config.yaml
d_model: 96
norm_eps: 1e-06
bias: "none"
extras: ["capped logits"]
init_std_o: 0.0
init_std_up: 0.0541
init_std_down: 0.0
lr_mult_up: 1.36
lr_head: 0.0121
warmup_steps: 34
decay_fraction: 0.942
steps: 4001
Each number is 128 + 32 x the weight over its row's rms, rounded and kept within 0 to 255. Layers, rows and columns count from 0. Numbers have three digits each. The size before them is the row's rms in percent of the matrix's.

# layer 2 MLP down (transposed), 384x96, rms 0.207, rows 299-371, columns 0-95
103:109078133130130211081145145137149088110076120063092177107160171072098102068100103160123108160157153117161149136131160073118100106163146155092160135154099186070126159119111083155150125058142139123122139141157101076141192133137151131163125151105095133075139200111111167105131103137094127140
103:167096175159206108109145143119103093143132155114226120137088161158137123109131150146130122142168058117156174076141122138136148164168104105127160116154156149200190132180091135099166108124058162142087069196164137146087118134134134084156100100161137136098165117155154131103135129142150114157
097:095114120178126122159114134108146136113124137154203156127085156119073114091046177141098131114099125200139140144121084134121135161114142105115185144158129116097141050045125141150122123134144147095173161047120148116141179119119132111073172149154093116082148091070122121168101107141080169119
091:052173095121167183134147150145145086125147124107095104116108115153136113117122167163136146156147103150086090124122157085176149132108140194093138182111135104097136137196081107081128107113098089143163153152140094154128126182112114136037096084116125100120152148154117099151055216158092145154
102:106079185103143169198117123082095176134175118094106135097130068060151146108154153152165183177144116097149113120163096094123133122095172130146122116160120131131150170170095173147125151162199132135136121141155151098090131123122180112147053160172123120119106114124153121209150145083096094178
104:197139112118162175105136141181134111091145098127156072106118211090128191142105091110144039116129102172071117069124088106086091112144089102059132149127158159200138137125089112130125104131165131126115143084179132089162102144118133127180063133120147114114106141159121095111151152136136155106
102:089094146177128122089155146135133121131142021065190166178111139119174117164124109139090190159108080151159120166150113152150066163119092112146109143124116092175149154088085114154134087103147104113139112146160104149146106168167159186070158156143167162139117141168178143122133109106067130136
110:177090091138122110145145155102133119120116166087100106118115144145084218108124118148115164139133149162125148135069195150120129190123175103074090118160150131139117077146156194179165172087080115106162096172119066112106056101127114125094134102121160120112141158066150154155127091130135067144
096:113129064167093149108098129130142084140120095159121148135086119164230102221139125101099099127083126124146129118124086127130119122083080123104083057163147139125167106105087148045130092101120123173120056133146108145152141055101151132140104127129161113106127133131131189129101125104120098185
126:118111107134124145172159144134205121132146096140148134082162172080178126100129073122097159153103125137125111165080124114082104187175107155118141111103149049163168106070108091121095173116075181105099139193131145115140134083133130147154158102139135122141200114135152156184188094139180112154
102:166148099198132119137090152117114142210118102131165140150111106142128141152125058150130121123207139106152137153146141100077107132086150159103123180108135169099083106123067130115102117125178116089152083093132097119111075160120152138118144182137125067150158137137091134184132139024120139065
098:184121172180169149139098037122075112157078149189080140151154102134110114136133142164077162125112169113136124127134121143186095164104161120062140095142158134093153161166119105115113123083119131133052143074086175102122119110085129123164163193146152125142110099071158129107126089093156158142
105:125119120120132129060100157133133058174144091085165153089123133118101138133169172134177135178171060165171063117127157135122118122113105114053170110166093105183136133135113059163082134120133121158125171083141138110132114136091075161126149135144133117113199121050168098094096162111146122123
107:130131134093106196123148131137209138147096182142141077114153149089137136111143125105158127164099096152115161071142128125105122122117138130175126099138144103177138155113139105145028075127136199132118063196138102112083095172127133146148099119141149058119192157100130129111077108170168084141
111:094119117174072115078161069156102131133115115061144188106113099154108100171154143097218151108118142102109122221128088143137075122126115122132144097100168145138149151119107144123199107122081139165188135147133103134133102126101108175146123190096069138101150110074141155142120086130131074141
097:132130112134149104076054111121087136121168089118144122141113163117150147211103125161092093084178127152082175111128159110203114129111122169136094132144170144146140105090168142160140088129106095138186180106166124124135162101111099060115162165090112099083125130113080155110152065096111079068
107:080102147126080156177114147099107100190159088136134114152147144146142084088095097114118112176169067136124155109089183160181112123173093116097125101093170078106129114126078101078144104175089157207113137116112105154082091149136127126152148122058144148118125146122152145184200148097124078129
097:136079157127129102172151149179153114096113106107131155163111167118065119135123099102056104152177132161137082130134159094079169150102168191167120054116092102137162155133087124105102131162166129132119170126176083148122137089081176123190183133096158157147076179131135162104170105133133162158
114:127126138094158133200202126107152182108149196158117145159130114069121113103082097037145137112125174152131108147133117164082119126107126126163121136084164126122104152144153082156156094131095105113156191128114138090125114138173082086152098110129107150157071208138090124127140111084121194079
098:084141073096109142109117118070134145079100140145129110109165115065166043182139109139156123189088095077129107097115152119132196128177141166173175133093127154131134108113168179179168122146115102095113082163069137106170135150137112164141132137104170201117147128117088133121118068135089132118
116:133150150170170161137088162138107157093170144086144101124149151110098096135151180195049053134128141103122103153162112131152126134141116089092134130183067140130093120100102114108111111141083124097072132153125120153075067135093165146052126113105100150176157087107141117066146178167087143156
096:103141114162085144159111106112163120141111111095166100087137126165062197141127100155116118097093219142139147119117105125113099130150136127149130175140123200081163128118151138089150093095121189186136127082115083105197215098165143129126106129093095158155160085091124133165163104172136131169
097:114198114181115176134131129100132114111125111142139173131109081101077163081100188110172118144071119148111077104111068146173082103172140130194100101142092175136130117098101125133129116096176071143153151099118083116128139106075182167135138151114108161090121120133148137230117151129121127186
103:133132132166100078183115137156109133082096078168068101137082139190171179144113135077130090113128111144069131113080099101113159123079137145072095114155160071149144200115107173082102124119114126182116138153126128088130144140146144124157132101114141144133115115209105209125110111106082076114
118:183120166176112108101176135135147146138153118142165157132117098171136138157120143181158097105105095165068152128114154125162065144141141137149108169132169126053165147114094149149076123088182137146094076140104129089197117052122098167167094125124167150141151157116125143149169201165164107179
071:046099196140157106146173130119136087137099110165156114169122100106126137108114104084096078133131196130106099148122081139153061143139150113146132131113093149105149154148148179116208094112186131142168104159149147069114140132112112104134175166126149087182190148081105136180200110142116133145
041:093089153143156098126153099153101169098109122195255132115119117102107144133139124125142129124190096102132100121138137136087102130150126084122069129078114081197124168125129110166122109097124078125074181152069154126119130141163141097130126117094128123140152115067176073073110113110144077144
104:127141108159136136091128128137122083119092145146115110126152103151133140185089111107144131152165093051152112093198132092167155147045164123171132106141126090185110141117136081106118073095093088145208169111136104090136141075108103157095120076118193157169133128090107151086151056127150105135
107:168128124100096193078098084139161111163130084136105128094153142176110102095082118077141075119161148144087164159078132115070092200106129112132132116125146144123189143129151094167119067113118163148127191175100173163168149082158092158193116127128144083115147183100119133117087114106093102142
086:113107107096110114148141130132216164101169071154151146130148125137143108075117148109128110148187139200144124177155083083100129135130114086120123133116059149126146116169116091112134081148189119119129125215107135082141117142121144180194122122142183125162073117097153143129109089167126214132
099:139117144137161155151177166094119117091095128140167133157122070170116118085148110137140198137161119153153122097170143104107085150209139117127125116154131125129144140074160090170111151168088092070100149116120123091097079092130089089186136127128119228098084127109144170125153170097078189150
096:133152150158092105185115145067144179137139122130150157091164032142175109167105135063085144155128137113100195118143106120147151096107155141065102199147143088104117132084090115146120171132118175101148123111116089084108168140106189151091143100134114147121123144121122161185089140090058133104
064:095133085132155096086091158141094129094131123117139163160168098091104129135116104184126171126103098148104139081172100142138142158092118095139101124160145127098112159174207192125112130154174123131144077104159152177073121095196114073141213145152164148118159094081142143193157120110109181133
088:128117123156092103175146117134138092099093109119113100122168151025197172118189122149104091093167049121099121115159116127161130167104110171114157121129127138172126167154085134095139139121137149136106215131154087116096134117094179089132087175164146169088191099128109127157164162143086116127
105:148151213097145080167136145121169160170097131126169073134124140144158122122124043148174192095120143154152110146153157133104063127104193141129140098135138109145147129129146133140184113179138066106076165140162165082103158151122156129135112138137151102131123095041175134140121127172170167081
115:131098133182099176132040176147087079124043071071120161114087118148105190082122160125131115132148141132150139127157108084172163154134134149135138137103096127152115099194124133131123115164085142156136072125147100159197108165152177153096128111122141103142093120158144181162161108074159117160
112:096142137116143154169092151105163113108176139125089148124098156087122156127135124092141062087183067186080157137132112129137080113108118067184145207130170098109158160194100161104086070098122172117080139141109140175142177071125159122132153119110157070136175160129122141165145117148126112104
110:145124098152026115150151157152083082066100129124140076151076099139103184119138159102184147077121077189153123105154132160134125131168133157164119128103122155148120122134133084072106113100091178134138137115164074116128080099129099137166095116127128078174187074147138175148148169169129161136
099:120105215131170120143140134146081120071132181143103128091096116142135109156122117139096205113090154181169133078104124123194146157122123144133148104125189109125091123106106093112144140120089080105108145137088070107148149072089138159107128097057150076108106113111135196140101193178148117160
069:158126088134165087123118109089177114072156143124105117121104081107163142091147142153116106124142110171166096113143139149152093128180098194213153158084089113106127149140106174192135063113153097110067104123098146177107136131113146096126068101107071145083130156181079173165151106136129176135
119:156126166099083116146105123150108064139152097165192141138110119111131138158119148110119148108166109112161116193110174111180032193122129064139075141155140106094123097175112154061162125143088136150135156111131117181145120112108125108144074150148158179153085063147146092188134167157121115130
101:176143196191116151144165147148083101106131130092179078166083107114089159153196168144144128128134103114093103150102157080135124167098116110074134085125092122087060157158166110120130141109141090088099088130154176163155113140087097120086090055079113096132116131146117100086192135128124154127
087:141130126139098095153065138128080110144103085155095130152140138199130142107122158144173182156156134134151101131098172114098103118105184151090104180146126090126166143149127165116121186138065149126129066126088138203091113070144147128096095107110182125103156071159145192156144135193188118111
104:086137115117168167137131085062090163123100114141139124111071100158075095182139125139097165082129187137136135123145099141150171146156146124144177122137135143141111109210112143156109122179074137126211171159157117155133147131104153132044183086112073152133139067129174091146131113175128149129
104:085114151073107135079182142066125133155085065146130112140116094131141101122097140120154141180087138162099116124187108055091116110131177170166139157050134134108101152075184159126099084216164146150152187153103151104121112124147118106144148139119093172149128094152123123140125116179130144175
095:100126158087116134094120118121091117115128145153207194175137140119091128094072129101106196109127153118158105097140141106115145151164123201131145102119135138123132091127060110148104133106171148068086061154158107092112090117096145125219103116083116156153116083171167147137173085128163102177
118:163093110123103170091127117148140090113158142138108126105144061142144142104150085091135079108149104133132129083146089151133138163127141127116123119202135083105161056132090104064148130157139104157112166104140102190081126121114151130120129129040134122142092161067076089110157156152105169021
099:139158146155032132124127132171109102097081135106147149130099162057161132184197112135096130156132074120143124165067137113113170094127113162131102123209121161155063118146097165094090112154080108070122128129158138085117170124138101098082195146088117131161100115084132096091126130135148115131
098:132109124109115112124170096107196089201109115102198133083136121106144075148046182107163126147068151139157093111144152100089104149160167130095098156110102076133091111089107111128168149179128161160165143154156144133124143084117098162133094150110116190075125163132120204163103158138100115157
115:149113080103165137098087161118144182090115154079099107074151094150131165088136122112136095140111076191132116120168114092119148146120127075150136169145167130151122143143190159205110132067106133074125184123136129072111055103096107138140145111138141112054105091130142158077146111110098172071
111:139113231175131069129113094099144074158112080119127171155115093076113101184112131092113164085130147115137165143104159104180131137110044097119141136132158135138163134116091161066153083095114120149108172096118081141094101110197118097124136070147154133130132095121076140168126106107141086096
105:078109156129096123121137094161113105131152102102092158155159129126132136151121088108167097176087062110072151137078133146166053150101082091126093110147145141158139190152110101158109158139110114117177122120148131078072146130146057126096137193113096161118183166133087130142182045130099096141
114:093157115085137167167152107129153133135100179050136142118095090184103133111092107111113099113164096154108150174127102112156117050173107102081071121117172101125074101105136122129125123132075114133142147133146099101069105160138224106084149100125060147114137068115136096178177126148128156118
096:123125174168139170102131105106112090141130104119165082131104111034061156088143147129120127128132099097226176131149117115124110146136136137157143155107166157141138105137165121115069116130116139146128123063140095115161128055137108145133064180136088142107119157134202093191161112141076171165
118:180131154124131122101186106089138117136106160119150131150130180142132081144213153091156200159137167071145132114119115181107168112176166130137105102094133041149178098127139091162163124097119107173140088117043132150088166101125100185074136122150108107111103123124141121135075131099118094107
106:078155222135113148167111128125085132037109148131124165205130119105111137176114128123069211139196114093176203160077163132147133153095100155147088149142169132123113115101078113129109128116154138091137095146128143080142102133122161104141149132136205139137162115118118099150142123166120132118
110:117173155154134159167125108118076150143098217109123159168121124110079119127115129160170113197105110104095118115124153119103112173103170178134098089111160087142103109129040117145099046182126140107164107098159146143109092136094143128074144138112096138053193088108153161106117100099107115114
095:154061117157138077091175186114104093117082120179125110146135124130123160128074114148130140132098122090157164128160136152142058162105173109113115115111117145151080097141045119157159062153151087111147156189163146102061089117118107146097097126109130152083090156208145162149139138101094146088
108:162130088107122051142129167139154124100165111107159093132106100119123178143129136148061102142164121105145180194134053143130068158213135181160096092120055101129112129124119082140120111110144079134183157135180103127119147124056135094124118175131082091129070137140116092120097140136136122137
104:129181151185138193166155097150046094152131078123127117156096113224125171150129126163094143124113108148125145135094087148166112174115165141108075160093148163176142117142111119080149153115112145080083095175130144160116104110136122100086106078131140177106183098116104108200164111118141094118
124:117102084130126177119223131150155110186122115136145162111107116119126123190067133123062117131081156135115083178130197102169153152137116098080099100155140140149145178130139148128154098175049158152186139119136140130121116133132084107158118117110123196138161124121190188153102111179099151141
099:118107106157158132159067156124046092092128116052106139089094115133136158157195145118151122128150115136164145136142118071206137193096118122137099118162198148113148102153094139141088097063155172153169088187133078148162132101104161145120121133101102123098101142124129182122137085176134089144
095:125133221122085135083141162125143106130166101142148100100099065175143131161143134087119191168185159120154178118173117136109147187114114085115129153153090147095099140139184109119137166136111085104122132166143136075107143097162106115101160114092111161126077176106223078164133148159110112099
102:128105121128146127154080109151086099119158149142111069146167188137199089066053095114114178139205160124092096115193141120141145108148113143139119137097127107145111094094115123158117150188145156168116142136102143174065117098105148132159199132169136093155135159106139192184158165127152157119
097:158136085147123149192138172115161138121121129157142133112084113104081157137133117091144156181114105167151092140114173131135104167156047076126151134129164110140133141192075148112166153131127141099127085154094146043098080154134171110149126110129158056088119132137079126168187077109194139088
111:162196093137117079133146099169135163174131115192119096134111124199106129165144103134105109114151162128121071107121102177091130114176088134126147133135115132147203175118082104194127081140086136043161159163158158157135121135150140120145157097155146135155110115082111143124123199090159070082
125:086121106154114156116125142148146120146187161120105111151081104157129061161094137154152070149119122122165184111098136132091158149140145080121080152121108106111165169092089104133166152184090168161206035134154094149121164173106085107189099140101123134146112118150176114125109140054152149156
106:121213098170108105121129134140156079130187110127141155117135133106106134117113124113128158138137106067175083152124150108152172152104143105123089122104140127124084145154092093135036161107125047120164091120127125135139130136058086156112113159118112084146111165148134190219132113154101065187
093:116158128120114120141187157080167135115119194107120148061185146149140075157147139201181150179144066156135151123128098183087155063153130123154187097133106108108144141161105095146167099102179136105170181117157119080119087117077126127188134176136142130112115121173153115103120152136095159097
122:077138108072116101133097111155110121079089073036152109131109086102179111128111136125181090183107169170072124143078104097151151143141143120179115133168120118182180149137126144108140123146096153109153167124111109154114118151144018080153108122145120118119131091169118093146139147149054119110
106:166115200213075145154135093130085107129182166148151121127151122163131087128192087089139159121129153174124156142126150128068123113169083112094154159147094140102138103126131135138100111114133084126103106124123091162078065052189134120091144075118093136171154110116124170199130146131104093158
037:134109145139143124116123087181112113182096100131091076129148093077163184100133103118085150084093120176140132122104139135063140125109185053240126075079100157152119110128104105141127172167134161130129153094112112096142066143143133135101096110185132095121115174145157124109107171131073104148
105:166125166186121134173192108119100068093122145100037088124123087208144164124121138128142093136146087115168135060127153117172111056152109144139118092099080092113150130120154164095126161092117065122129133129165109112156090176131144116178119127164183172126141120164123095116152142164179111139
# layer 2 MLP up, 384x96, rms 0.275, rows 300-371, columns 0-95
113:089125112114126067095117153091155142130137137138092160167120173116161157136104066143124064125130146087041094167094086116189174145125134132093135123151106101082093121121108190102139181155104141130183169052155085128140108182134097120181141115149120088115131133096072190129145120162160104115
097:132115113095140092122105101137115156161104110122139132078168145080089102161141103148184123057147176093177110104137113101152131034160135139128128155111133115137181193124151064145088139050108190093111135145159206106122157189139105123130164090087143105132119155161092133126135157175163134114
091:130121069144175199139083110134118146102096138119153142074061132097154182111087162181129117078131187094100134179121117129179163152118122141104107129102167146120152118132064104090129144144109136088127164118116184161134139123139155186166124093112138114107138153136121130132088220103149223145
101:116082115105071140158088126063144129157077144090088140106150041096141096111177142131199146062118144095122100093110104114134153128139171104071077107201200152129146126151174135151181127157150113128115135103147180144125126154130165107176113158128079195135128136175121146139156134116131151113
108:099138083180140165148149067084130051150136154152143146151141116086162092093179128090133145116148132112152138109124165120153128086093065138148087131112153125105165131093174045088169194140117188141101120129125168083094137151151124074137111134148175128077100181131188136083146087114108137101
116:132111090110126125122151108111132151144127148058178163143187139142109096160152123131078108054148100122145126113169164160147127145068088140065181146093134085152118177119194103120093163098132138199083070142114179110160158137187103096145135134081085162147130083168131141120137080091103103112
099:116118084111126188102127049138103166124124180047164144147141047081154167095156097152094131083091142133139109144076154110153161128137158065103168167124069131167145160180126096169151183112135086110112163115141101124128140148160154119095174126124128134153174137147082094123151089115158136078
103:077215152091067161106068079154125155129142145076105123120182131119105155113162134129118136134070137084144149080148148215137171143084174129144108121060153134137121161115139136107186118094117146117087150151134107107091142103131147164118172126222098106189107127114135134128137139125172094125
099:144136107153189064114156134118118172146211139122118154119113111137129197085096109127185192115127111092104139151163129095103132121087084168135133161085173137144100175064104152054131159119142118112123107145115155099109153111099153149150193104108142151204108106147149074134121148108110156202
076:094153165095132083135053141126093123144139125090094123070131144110071124145083184106164108157092097136071100185185037149118158065076122062148135157117152163116112135117155151118117168106191141143149111096163127099077124063152134094126136098093128157141120145089137130088131100141136149123
102:057134121037106158141105108178137157139128103077197074115127180122124139127132080108138082081158170118186076130178108133103146134136123152121112172093182078163113154117191121139103154180080163099099133155120133093142152179121105114121089113149144114153150114199120139108101125096157141165
109:127141141167108128093037132148108192098109133124096129143186165128064076126136149064120151101123083124143088162142093085119191152136143083122111096108171200147097158058120159131147196141120123096111104080127118160119145111093200118122134119165166101095101149141166125128102101117119081109
096:115142139132079203134135143117145083126119122134138161125117146126089075142144117167126115105114143141180079103131111125178144201133081057155121085160084154103132136151211108091116177174138134176127182193175146113139126148084149090142133082097205086152118152115129123084104083120134095106
121:137134136065161170086107126163123121173195075101124093077128108160089136161137145135121149108031189107205169162168152126134164150120110093103132126090108099114125129094189099120210135181133112145115103146089141094106095127155089087146124111120098140102180130104162101090090108126114111144
093:137153091110159119122115082178117146176031079087157169128133077147104097095124122078124137117118133131140085125108160142161147150075097136132080144100142128161159159083143128102204162134092142160108071123197114109150101094201107110135155148098134121141132133123109169117069103087116046137
103:185115126115165140097131134177149131130199132123092144139106129209171087076079075142156162105108142129132155148116103171116186123173149160062142135153112109083100175151174114063129106120089136156067110061113129087125111168123139136168128142102125117092124101143165189107066121127141122082
099:068137111119125168122157127091160146172149068108099143103159110114120179140154094141111168126108149160168155123171082096142151113153138085123118126142159141102167171151127188117158067139146131098083117043129155172128135174128198130074104154147096161137174138172034119163153121153103093162
111:132075091162148139151109158137143106194079137132156099080179148153130150116114166118110109120205102159112082120181147130189125172112149089081140193147099076090141131116147158091125165144160158094159105061057098158129136125120156142133151105145119107159089067197111155103139140129180117142
099:077149138067121121139136137149107168121143108150123155201151157129101129162155158099109101120155146115075123074149133080172157110167143168097123139120135105112118112122149120026103062173107155153082138070225128081120086159135094159167131111103136106159136170165095089121165118130140079138
095:101167156161168115122101073144132188115096159160211115119109109058120070078127121167091170034152187196164173143102113093124154112134090146081124143113118145144095116116179133136144117124134170108149091113130135089121147169135134129131135121179175152161073132139177159126112122137167091118
086:088149118170141101142154164121157132165087128137062161091068146142099157068147127150158168117117164047150144117098103161126099143145102072141131097114147164141077136136106120067162144110135141164069126071155117090132172129148160145143134134076141093120137134100127112177194185049089156157
094:169116164134165119126144140108142149213106107098129166143097097114110121135165071129194061104141147160143148168166168156185179090081134110133184109122137150098151160189131081169108114100087110051133152101158202119131113095158147138136134115120080112126079086103153105147115166112108091102
127:134145105123124138095091088131102141084125148167113126123161087140102089098117107107082169102109184062133126155112102171121125151121167169081148123086122225126147117095105121124136180090084149098152148109078170102110159135142103138059189111179168070171167165154155063165115118134117152145
116:131053089134154138129168107107121157095079167117215136092166165150064182107148124109109172096110088141064128159188116126157181101113156058086076117117137166124208136129165150137148125119096147125120153124138105080153150115151084122175118149172120132115119139092141093083136159113157096128
068:153151101141095179127079156150150144067182124102134151071152103130149174096090154120146116116150115147165138153123115159128199108156139142091109095102180156108084146073121115169110168103132150176113086078120128203137060135107143143133186139129107188123045165101060142152130117115128119146
035:109197075152207149146138159123135118135100166096074130140133099157098107093129185157068151084115107072122095105178180167160133135061101143168156125100131177123123109142197136092191117150179164115145152149151096199158176115118113135124146107121130146122145160148136082093138074124137123129
106:172197162087150089125131087133121110167069087182169119108133185144077118136150071088117114073092190167116178103126137112115154137160115147146184113108169153111129120151138137120169156177129135176138105143131144147091123107180107172141205139134095101094127072166077088157120128145120136075
110:171147109120160121109146097137128134138149131191103113156108201158147152121058112142143162151129134137154122086178086120170195130112170158093129178161162115091125115129182159076109136128141090131128079160161155071121062107075041116108049096151114108090128114136084134107120137105169116113
086:131118135057062119109120110128072153124152232115148115140088196090111130069100140123107106086113113060131118177113158135151112101088161075107179188095159123111111133054143103133183151117108083164116147124097161097172138146167102151176113094142111130180117136108123129124142140099137150135
103:161136142085179125095118123124138139140216102164148131188193120130090098072093156164145152075099118169080140194135150097124130121194144131119142205104132148095119149133152109107094134074134176148100117150133099159106079105115052115086169104101090153139092111085154103120166161105127114121
103:118126093105151150124108137125105149119138133131116069171139104059160154127095115161128137067150097116124110144122160203130139111098121115079113054099135148176090166130150119103161141083133141212101163117086169162206109074104082137100092145128097122076078087152155108163070140095162131116
057:082118075121177160159093090139106127149116191158153172112153121111071140063113167128128141103160113127147105125161148128073117087048166101088107169101123113155123152188199145122199123149155131103104194133143122154156127123129152170159081087119126094130092179161141088125129163074114103110
094:163130109114162152147132118135118141153118122096164125142092159154091173065111108140118103150118135121133138096216088189101066117100124120164109171172131148148135133087169136129093136179177155102164169201132106133125169039130065109117168189179134120124151134155134109129156062088161110120
102:120083087147164071098125154037131076152084168134144100101126087136110147105166082111126122118111132137092183149156170127121166108108131120088071146133131176096146163157135130103147064088101168155084110054104132092124169153192093117099134094067072132126150132112142174121142155173138106109
100:090137115148141158060089158112077138153140163116097160125162051068113188087093126182143165095094166104199124064130117126174144134093095137170131136127103146145126084163124074158184144114170119129145135133166135089132126153130062157068152093080175115149133107141152103158094139132134127092
112:150124120088145089172108127174131111192144154124119141158044157172077100094199164141140078127071143134070147105133121131156156166105164110110160129140123138158104105099172078080138130178149179091121122105142089082176123141137082153191153124074127147111138106107119184122162072125127081124
103:165153127036165126185091130096114143139105147078080176125134135117188144139115150099220131136081122184131160114153080189075117114077125095155129141100145166142099107091112153130182124106208145164129164077148100122123113107117161088118163139099118165152132126105134108117165114085115099098
102:129099102062213098075181121116114109096101112139108111136158154128113121086082179118132124096135152077137106148130120118109207104139138153084134114136122086123147112182077103094119081075134135121153087137180087143141135113132151109076191071137106167133175133080161087119136090096105073081
059:126122110183113171124112110071116097156101174149093106079150073163118144104098139120115144026088147098122128096174073118112168084068099136110178164140154100121141133095165124154203122145123073124161178118123128099164176172118110179174139124165100116171139127110097135107172171130111097137
093:092087101074146080115120149103136136146111120086125122139128051117173093070153090121061151078100123094096118062120106129158154057127106159156182163079127150117154051133133088096128116100073126143104141095097111121128141111120113161067155112129129127126133163119096190196126158170131086147
085:097153118117139150069120135106119139122083131113130185119142140122128107211108128088075063104155096082145169076163083151131122162154173163151100084132141166090128162127136152118113123191054183098157111155139099171108135163173145123126159097163125080091139133131093186120062120089160101161
064:106201103126134121151101135097173193116113136144141149152120159177104085119192143129150098057129122109177104143134113137119170094092096050086129115107145158129097126117119170103154142150159116093148150108176164097129134227131115124143151103112153132121138190193160058121132112059126135094
102:083150188110161068155070154125131142135125145155100124116185138165214116099147150136117123103205131084118087158182105180141135127130166180088172200123127124109111152134119140125121126092119089082101134098157099099136142140186111113113154046118106116145059137119139091092103151129078107118
111:119125083149119107123117145110122118132112154142112078147136125072149131096115082105080147051143166102136137141118124136089133093151129125081103108205177123141136133187131110086080159095072141109147152174165079142199136120079114108174083164070112125156167125148098215093137138142132185173
107:175109162115162111111131157108166129139101157108124141117071170212108122135155107101072110133081176074138139127083117128095135110055127112103166128101117140119085134095224115096122149095108133157128145236123149041104144144120082118086107135144164173101131122137137112115090123103115123107
112:129074116087148112109147112107139072084123152176108155129154085143110062092171072129077104128169123162145158137162133159085136151129128129119094105117154116076131161096146164050167092125154176121136137141159160086120196176122102078090114120108156159104078197176154102085122145133133171081
094:131135116107136126116158103172151164142081120135138125121194081107120102170108167132111149093147079140137128127115094153168146090086164117136131101074155180122077143159184130108108118162153150191099128221132124104107156158178099140059121181144105088116077082203139071131141130131071150122
105:137113135068098207136110094107100116102156166128039096088121118177167121086093076131161126075137155155132134138118114109115177117133106076137133174083124145075093157150129180093119091187133074154086140093144121117110132095126120078122090162129083141162116109161092054156091105122150121164
120:046125109072145085134137087138129173168082089128157150066113075140116132126114092102114096110167146121141175068187075111097092131172089141130144105135171173124113143081107140140097118138157145101123139071166087151082119124138115118164132108152136082130204122049105087093135101124171099118
107:113159094148125131093115193096087124162042109148147078110109110108133092141146093130167165076137164101170113131115098160091130072125062121106126156137103176115138123172114098092142168068132157118147108197120155124182155166083150128100113084081133163091159134114091110133093169084186161102
101:095123081152130125174183138130099147138132120192083113076187152158091134132132072132136102130144138092148129120109188095114163118069205177134122113088134115087075122155163156090136089099191131145124157108152116152158092160149099165059138113125155113105150163198157124142099138057138125091
128:195077132158134141072114101146117155165124073152132143126094072122103108113094072138083115063122109107073120125135162145118170142136198088106144181138128182096151092110083079078156094174081118105121104134098087108102150137107131197099127097124137119139123123206145092149171146165130103092
105:215149121089168110163099184143161126100086106123150131104133146182151136090131026117122125118106073125160113140149138122146178131114157112135141095141126139109113154085053139112159145124153171078122179127129129156140100145153145142128126159204156060085131165156062099123119177174175130123
104:128142097123118103088158177069105123166127115055133131070188109160094143080146094061106161087133173160124078134135103127140131116123119121089134131205187123131087126065092129088104103125120119097107150144132136119154159107162170133127107116042115170158098130161144117166169118103090060159
121:123114140127180083107112051158109156140163099124085138143150105208136157180141084062128090110114124107100071145058055166133143115120120153067139086115106180080159117129183144104119163111099128129141099100136163134123172157136127130163087110118088111153144079109057148112150153138174146116
094:197215103149134139073101148098144149106145108144106153209098178142086107161113172114176112066156113133181077125095151064103204158109108122124085102103145104122073116091180113126099179093127139127169120156206099110104133161123149134115168124130125133144107099148139113134117111143104124115
094:066183110102111132138111079119109145128146139120110130108191074147131087139132148162176167094097162154167090128108107134155161081160105145067156151182135122083159146104180157135124179115111141163084115128129173137144117090155139130139150077076135057162101146107158060163137101135060176175
105:170124123082111094097117201160142120175145163111155138110093143123109087159158112173132172117193131091174130164170085128109189100121139141078117088160144134162068121178095135123113052132136120107084108097156078165135155114117074146113154150082048112118128165143115078116180118159127101141
096:067090148134124125139068174121107219160135114128190138073109141113157084113130099138150134107126097051177095128123121145104182112073083128097164152146128143133136141094170088099096132139148128119089141139081078158127102132127179107140135164127074108177150171114144107102115220120158086144
093:120100134163052124096125162080181078182108171203150116149162101092048136129141144146090154057172135169126133148164162157174149092115115112095089094112115156094152144079138094074145112127144145114124123187113126108135109119114126071132120085119135053117109106106109157160109136169105105087
125:150121134121229142106085105148113106144113156113062133114155087078115143082094119111156165106128149090159122142115211127160154111158143202135179076090110159115136126118181107117158165110139141178167078152184110153100102071117078128110077076155156141113114104116113126149074141101131104137
139:166081111069143068161147115162137193179084126122137092113150152115096114139119162150111135122132085062157123102129137076192163062093099173125160123130179157095083172116076121118101086150133194135109148106100097179173098127140142149122130149081101150147149128099133131178116167060154141110
105:144180145100141093120158084131132130124119174106087173162131139158136097066158130162110153086123156146174152098118120094086174116154142181105141137169120116082062165139180127106096196098149124164136145107158159061138126084160109152195127143143091130167137117094115146153061094171190081103
101:131115130165116184160098067069116168114110154086174195157091114134095059148182092107100146067120179126174095119121126133084138188073125095145178092119108150097089116101126120131123130143065123161134170154081171129155143125130136074174148116114151125172127100167155097083137100093148119155
106:174103132158158136133074140107098133130115146139179122087171142121088182141164132121102191114163147124135098125164175112131130138196140086155132154088111140165156167145198136125160169118097156044104128125170121136181186101084144160059194068089134131132132125143154077147154132178131136128
133:190111155124144116097154152129167167094133130162126144191112100153176053112171101151091109069144161102103170068104105132146121147129100107062192127151111157132155068149148125126163135164103113114116086080130121177180098142188142134144077128080136088133098129147099178135140120057162137098
094:132117083092121115072137164086103181080108152144138131146159083159098148126107121103163118100130162193106071200139107158121148115152098127117105097141132073110102179110160107140115109095150144091138143198227169108148182127122104169144096120102114165140169073109094142070138126150123119068
095:209157081149137100149094096152129162125086164100161143117135074144098122139088139108096121102150144114204108089146177141122138119179118167144089155114107158142158130076096194117126139129174199159150106107150092111112140099122081076103158115167142161172139106143090177114105057089129168081
122:124141090071123118101138057164140149186162153156079086110103084117130116109136144101084187126102149135064096126111130160207132167088110144115098091132126202182158141137149179117143127109087113130167114158178111138174143134149080142127197127180175071127142170156113121108134138111104127172
112:109201146074140104139099132126099147125109100110147096112163200187100130120147133130104137110127087086162136179127120141136118142111190096171117097167206149088110166116139137135110123153144158104099195105136122110197137173152108173165119151152148135085112188129104076187149106108159196086
030:107160089117181100179099104059109148157141178092148143152128155089117151080105129134165114112120146114158166167162120189126129088144124126076104142148101145061116152096233137114160152125119063123130146128152142131125167110105168083127165086094115125136083120128088088066162086135083079108
103:134164116146057157140120115186129188127092094118112095155138121099127126128166194134177145103141134117161083133133104182144142181111141100149114127147170200107128159119140097111125174118152169157088120157114154164153150149152130130064228102129123079122114099178099150085160130048101144087